Weights of a small GPT-style language model, trained from scratch on English Wikipedia: 32.9M parameters, normalized queries and keys.
Each number is 500 + 40 x the weight over its row's rms, rounded and kept within 0 to 999. Layers, rows and columns count from 0. Numbers have three digits each. The size before them is the row's rms in percent of the matrix's.

# layer 7 MLP up, 1344x448, rms 0.133, rows 265-364, columns 384-447
091:417546532516425551491488510501465518513503561530458547548608517475439474424456554525528586510581549468539535554439522521516466511475487538483589548500519509519502527474499540513465484426469391
092:548434431542482507549548555527504517480534504405561530470487436515528503460498565527547455550541541479486523459448472451476535494500516435509487511539475496462449498449541479523560481513507531
095:510493518572504451502441506523501446509524462503498467503481447443466500526526501479463517530501487533526469462483511495479503494459433430444578487551482533451529479519515543431507562433490530
100:504491458496577410450558443554545537495488474468487420449539522465503528487499518526493542534468492490495436508489545471492460509470526505506414539420468492519457417552486531567442511525462451
090:521512504531505466455452549549414515443433540502444558579521573598517499553558563492464444575522478459513511575556563506497563411489436485492502549524460492476480471493472509502586487428435492
105:517521519482491545464426468521529508440431535543512452499487492599563492509518414508545515524473543461559525466440527513502522559494488505522456541581461440472504546514477426525519576453489515
103:539543481498423434525514500437509527516497514510515550544446500374559526422476538542527457501442552542563482429541458489511544505560449549529518478524517580447454517535537504542482438551533545
116:464471496481451542515489449583456539480506545454495498499489486479452477596550395505484473473497519522519528451491549594444474514545549554540459467522533452534493452465499509552464455552553522
102:481504546460462529499395509553495508509474492444454552528448510550546449492493498471536500538481498468481435476478556458567548465455475448455509568534373531494455453547520550578468523482524490
095:479545550492521450447483453496587506510536527477454489506526509473530462493486438455485514474468498524518514501424555451531496552464473479458516489468477431497523459430501523534607488548508576
094:466468520533542467468535592516532478501515442519547490448484513427516484534557542510464464446534514496504524474502467584532443471395463433435429487476557482532477415486532470518439485499464479
100:502537508512505515502536547504531556532505611475477513513416491500501457533526470573493522537474507568493560470493480558555447539441537527510519477477550517460462524519494549437529510536472565
090:495564494488560513463447511487503512475449454458510486508529500511491553463515493522502525507493566484511467531621489506517504406482494481490515554469564531520529529513399462505463532462425472
110:538456535533499471506440597531508520478561573520544469431418557532456524489461524530485512489494483445510532551524554534409549435451474554479520442486489541474484459462524517551504535537423448
103:505515581520528517484535460460479533463470556538529447441482490555469504503495555486506483483558515519501559498569528551471478460588521568506414460517494432523505486510542564530471529500450523
100:508538484430424513504465514569498559405486509484471589557470469471543440470511497488523488484517518503432507450492473523551429473487548502492485515494574448557484563452594479500489479417485429
103:553517508501459579510503551469490481474513432468573515547490413492467516517563527478530513464470516496503471471571446492559519456531461447487514511454459559492538527511503462483497478491507532
104:494456589535515423508499504438474502495498605482446520501461554435514500423514473445480529553523480463559530446506550457501474526452551485450446456463460527505471483486590492512539488525547496
106:545514496522454555471448518471495511557516513469497531511450508523469524554437511563541471517477581466466547507498558493529504558519469449493531569541518529449505455524436501504534501528543639
103:514510585527473473488452499436520481499542555445459441488511569605537547523462465474532538467509473461502521478486532459568508472544521468599485540479587521471438522534501473457448521488517487
092:480472442503482591504529547470508473552556502513503513513457530484549609471476479509565501464464524446520471534491524502471537516510547533447506493583462511513482505516518530540531467470478493
107:519465519476512488559445502506488508563503394480550579486489518505499521545507431509503476512415606501481527430419420490553544483503437569521477549514433457507509453480636406532495517383468470
090:537582521540507553377505512500464489453463460549402450521457486556558489534480466486505559499529411588570494469560490456476545512492477483465475513483508536554567461449446574610537482481491535
084:479495478547495469514494484530514553502527561543557486517499478530532430513419479495490502486530527462538449444477468586484465540498470504533448492417491496551433617534439442437510554501479488
100:489495504473483397474451474465516527509509486466491509506480554562431499462592527555526522559502497492462452460539454558462543545522512475557422499453515589493473463432479545524535484540439447
102:531507511490532481460471556552472451444491494490451514486446483553508480560553484450499441461438422582505533490469487558495495471558469536466511495523421481483485403480455440452488491479499452
101:473496500501502435572460520500520503549535506433535525529504549486483549504467511482503504455452446452486563484459437495494450499510513453477472509449440493482498490481491522471498473506484495
095:446481432514542476467522513503510475533542493551561500490478456555441525562505492509555502486454514491493561550508499490481516502458477453461448459538521414510455493442486473500411453491484531
117:535509526517514478470500483535518537462510541556524489461362505556541510488485567502454461433428524519530530461502455550544432553524493408518594567549581540476518448547529484575407435488417449
096:512482487547484402505470463442464479533493536554556393517598531460533497510478444535419471472518503495480525467437512551470510486512486474538509472503499495477503492471524454517540432497538529
100:470503564473515442556489558443533481457431440499527495479560474524477477521434531401501493549425506493419532523470514484509550511510509530536483567555473525545611524558537503520554544456479544
089:516507518516444485470555481536471515539504494580500530495441530534477490481494490559386503487440466543467483456518557511591455541436526508462560493508516474535466516456545449513474511467511533
103:520520511533557435477526498487472532539453548452449548474509502449530515405573581542531507536538558475507541534477506532481468519554548559605535569512520588563429533459556482537440491547561475
101:513484495430505556440490566501424564546574437520498469566480524450454474464504479528546511528475560468468497530533435546510439444394496456443487578547565479455473409506507492454579489439490512
106:545518479489450539567540506565491492481521461491486489481508465538458517507497538515475499515514497526505498440480488511416566531548548517512415432502509526547541445523439525424490546592485513
106:489515517472446528520468531553469518473544570499501432435446475456507541533549478486480503476470483468444480528533443489534473506440499488546555519503565536515509499512476512489508522457529536
099:525543502434484424487534548490522484510571463461449486539426500496527453558497490535490449521500502583543494564486517480436567512508486549574551466501470547467547519498496452449505430549468498
109:559531488493529537559518533531468465502484439516533539439504512488454579420560525476555480497467485556458467473465524500517450516420479498466501527558511540463566573484551453477557486515429528
099:487492482494462558481545513580483484507566429506484466558485495523444499499503529472539486480577476579465492486443535569489492505440472522483468495515475429518548516551568495483460535497460390
101:474503538490503488442468551505432473438470451467461451501552536526415473524469501529425515484556542535484449546597508474466498426575553549470477476473536532519491549537525512522504512440443452
097:554457367513510541516529452591531534538488501499496563540533506517429446487492474568469543468506536529464547502466450490523469538534522528565477493519497554470459542554438507490454453574539538
098:476488450571567401505536490521485550463464488473433560512403495538481488477529480561484517462515504498522483545518475501457439506489466469501498562448526506492477502498471523523523443524506439
128:533503491507516485547497511501539476501476528508566399486494535463481512526450477512533513489525444523493433509506548496464500458548515483528529512481492458520532462509577487599411460556471531
100:471548483522546461487515460438516492468455470462497480521532437504516549496478531575446559513527412497453515531454463521457507508493453551493521504505484439500468493494464492488559573554519485
098:523511482520497530451543464439527544545530521487499424499520511464507458472410440465477437506478413490478444500470493454483529467509419554518472443554476560493521470475526526554516526479587455
106:472527526498445478571461457485565489508503430521554519501479493518554509465534567490443533492442529569571580505475497497458514503479470509526500454465513523524487567536576494476463556534486584
088:484442464509496509509486470542470515540450457467570467492525459417516445446532494456558609531548563500463608494426534498474525553536532602459512480496513461560492507492542552575500491500530514
103:511507533530473497500499528507514521434503516505565476488513443570519568561570406475528461484423538492472411470525490545461463457465581461494534492474457525495552507455491459516503493500451448
095:505467530533455475487491477534474462452513427518481516511505489512492502521413518465454496532477532559463562468448484528496534509504397502513480456474515532423491567510503525457490434492536495
107:550517458569459493475487550523470520443470514523510460486453485376449492482518432537441523529559520533489502459465457554497469455531427546519552480421502541504455465566500477534448505500509467
104:516467596477520517472471496495496426510476490504471506528525427383528450499515539499502448547526450483533509494389496469554464428571534461518582546482555424477534530514498428503487491472549509
109:513496486467467551532475533490448541486586505447527440530434549554486498498486509535491509554511486449429469508447563513473505511500552531498497485536528517472532502437405497515482555500534515
099:497521419514510525453476524464460557443538507551451545452487424520483537514541518545489535539454466439435541517525507499516498471504478524528481437512482512562492516498553513482532524482514489
085:455484525473537505444461538539507510524474528499509527545535456529471487519473527543551542465534525589459505484519502470445431476545527519473438476550501460573450497502501465501513554536517477
122:432542460506471482489462593477529569471523507485499484498523532519538440434505472469497455604482459441483472484536545563463455495508494537565538524457498456498468505521504517578500536498426558
099:487532456470541538561490447481466491539456517496513517445519549584518481491466611509522459491495470471479518507515486507469447484571468565514555523563419463496491494538495522497511559478475501
090:554521578497499497474552509527560539513513540589527526439432516545531476498467602466520531522531489480511490439512494436473509446465460488506492502495501473493450473554477547486493522478521521
088:451462574561573559485447489512500529482496499458496518483524551461493516499579508499492459499499500463466535592543450466487509466471468502496531498573575485444462462501478478584456459468503536
092:428541510534519501434445521561489432529474566553491551515479422473502508471485524496518520458533505525467398541502515495539587499537499522509536510416520521539486523498488531570542446465532498
100:464476455477503558459542520512529449511473482510496593608569484508512535460475502532454581390527510488483497478475528491554444465523500541519504497516546484535498478448496524541495448436531459
101:436481535478504484480531537487480502455504470528452403489508401521550559495516448592483548496459534497544527553533437407490523487549455484545498513486499534458484518561480475534442495501488478
106:539516491499466553512486500547517473489527545567468425574471512580514538546492522512504456493489497475534494543490519468474501526525436413602482491454526482421501481571498507508549468366491468
105:513424473449474487421482480486461523533464549469516507509525507521463491535514581467522484559533491534511472492533485456561497478501513477510501510495535488560502481522441516505517578536516470
107:504466548484538565417430545514481454499496489497479550550441416564532464466537487518496496487516502485537556522494531504517410523574415428513469475445559435467517480431525508415447508527508501
144:545531542494554487571478536477506488529524499526498489436454539455492534501547508486419543447548472500532499413521563482523551467539562580459473531546545429511501469501405516486493528481535496
104:587455470511499511509501514528448440528481548503497452538477452495510495461491524500506486499527494454471532484443523548496506423535504461480525495576470483488479492574511518494493415469431411
095:462476435495515497470432480518462519519474493565496526462534432445568474460563575517567476541502487528454495546506578555498507575574471516521522489519472490478493491533547525554531492515522553
095:473529449487521493489515463437427511568532498505475520522514435527539513571469420476441433548467472448501526520497488516422519525512471493409533457407431500542491529423475477469452505550462536
100:524500508507497460581411511440568459513580465552538454502507521558472524513514458475477460566501465472490504516465515530425508497538457459513463521527473540505499509523535541484499489460553461
094:531535488482510508563538502513525513626544522548507515501490477456443506573459501563498512518506464539498479478486529595542478422521446522500501440502504438530530521497467522557462508487494524
110:519562494495503467552503439504569494509553531476471443470503476523414501424474478573537495451491504537476511541495517493429499468539470496437514532529464521474521481534512486439566503558505502
105:468545566514471505493448561453549496512446479501475529496482468440467536490495490479508577483501511449535439536444541495534472566457450521546491499412532455574494554380498477479451543489488534
100:482533451509480475469486493500458508514481444540493465462465489564391537505467483504525496405419540533455478552478496462463488477503467492488461433439538579529577545537532449501498511494525451
085:454563511540474502501518489506427437552449458454572573449443470470503494500487454485530510482506554498521547552525468552469550517496481471499558443550412524529543540465581465653499483531515527
091:496517503488539547488545497540526488490515443497520495530489360537533452496456536468492476627545515550570550492519466473516510502519513449476501496519493509565490515527497485513561499580431512
098:495550518463562407486512553418540452426512525457554529498501504521472500533463517436503487497480578438414493585526495482453554448525436547540476535461540514526461509454470561491501538507495457
101:459535508512591532547560477537392542509525440520533430522393469483574492462473562517511518556507575528477492505495476418503466467518520489475511484482442480454522520484481506485453465578510481
098:446540465385481486456510507538490523530493531473407504570440508505553526495489592445554474530518473539454537562486486505444457458555431558510504535521523538499492503589461508424517459454508535
099:495571537511483482535434443500477513509572488545482484533506468570430449471488487534512558620471497546473477536469574469482507467493535490451533485494500498487487468517452615514488554476498562
091:488454562504540571574511469484547523430494488494466453539554517599520528410527467533574543429471511542471505541445546553475565459557464452434544523454552520514474508513494499448530529463473506
101:537501492498533537517459542528526464462490560537450467428473516490502495483449541535442427447421514442471516488506495512429545561509506501397537509517422505525451512557455500436501488516558542
093:596614493447534474478526489527472581548515504493448446447514527526494493537446485429496462501510478470569468502448447506450570463481491456519521544504453552531507495526432498533570526497435520
100:507546509555491514471520415527555475520486519456444494513525478545532567519444500512495493421546539449466497506482508460468522506482515499512509517507496480499536445526525508528500540540474489
087:469553477440535474544542501523560522464492511490561517468513477498511530535559478473535497498436519552426546572550471415543500546542523459437546505513549556519519511557581521503430539475457510
125:501511516560540526480499513580533519493502580464521509588560534496498525563539481474489532455450487486514491556450456502472502512440516506501415520554534528580471474492528586515520496510499506
102:517511397485495487496549509507554515537500503426512505475509590606443560493504516506475467478498538482433448437491476462541512470475512506568440468475602514553470530427538505511477485510470510
088:460483582530491500511485489590540523487442504568532525413398462441466503504500521460548542498515509550486447479536481440526511457548467517498501487525597508558542521499559559516466483541443526
094:493549481439492520446446512512451514554525523520468513506573485415477530437510432507511421473394505360474532489490445555553472559438437488509474564571515482485496478466511543454476474448543582
101:521470549476514485451482465462527575464449495433449459547533459488513533571444449478474465432500507593529546593528527491477503566435503517505458553502494452416476510477498477454465514465506496
107:526541467425468472453536415506504477451507586488481532561528389510512516519465485487513392531467548555472486500476549491505492465507403490532450501500468528537538545555490434415580471455520492
094:465465457493559485447486445475507482559467495490534509484485490582418520560522518477475529472494476493442506549432475458545523501472498533442498464471466421444531508476448502515544457585495541
092:464534531440490530507494509492521538436466524480523482459538457494480454466454550495476548452532517443426483447457492533440435515452523498494607490543554470498458460517480500462521469515462521
099:492527458500496559473498437489466528445511561486431638469471490576476534523566611495537490495473492467482495548607506469588539564484502447503441521467498486500514553555468524546517495498512546
114:472562549469523583485410442455609465485513528539512465506454539448466582495552556458498555538510547548471393510509471437449585525453535536548523499498490532541524424391472564383530528503513530
100:448475440447509474545492480541461520501475473508518556486500529448480503467552479387482484470451523485500447491518482505522507459515535491528523512524465455430557516459521568509501539531496523
098:510555522418434400508516454540590473479449531515488521571539488552544512448510494424494430480477454504514465445530453528543493525552573508513500485513538480440541498472506524447471487517427561
096:453521482468567437424534425490456449505499511524517503501516424508540442489578473483497427536468372499433514567529466542436535551468522470453474457466483450528457516469541460557434571502556533
105:542580527492484536516497478483500471510448558512531473536552463496463555535603509486533448545476493485457504558439473421521487502521542427503488537560468562464520399370497539432478486539503475
094:519526500538453522526545512499448539518534509524525452483497550440495522484538497500560448526517526498513448475468525491479507487567520462518523552519498464523504509497505542479523445478504531
100:475456470557446485475479549458525548527476538558407489479471486529526561529539486551533526525543460474540499550484511480525534475523487479575402510530492468491550522453488575394536516420503465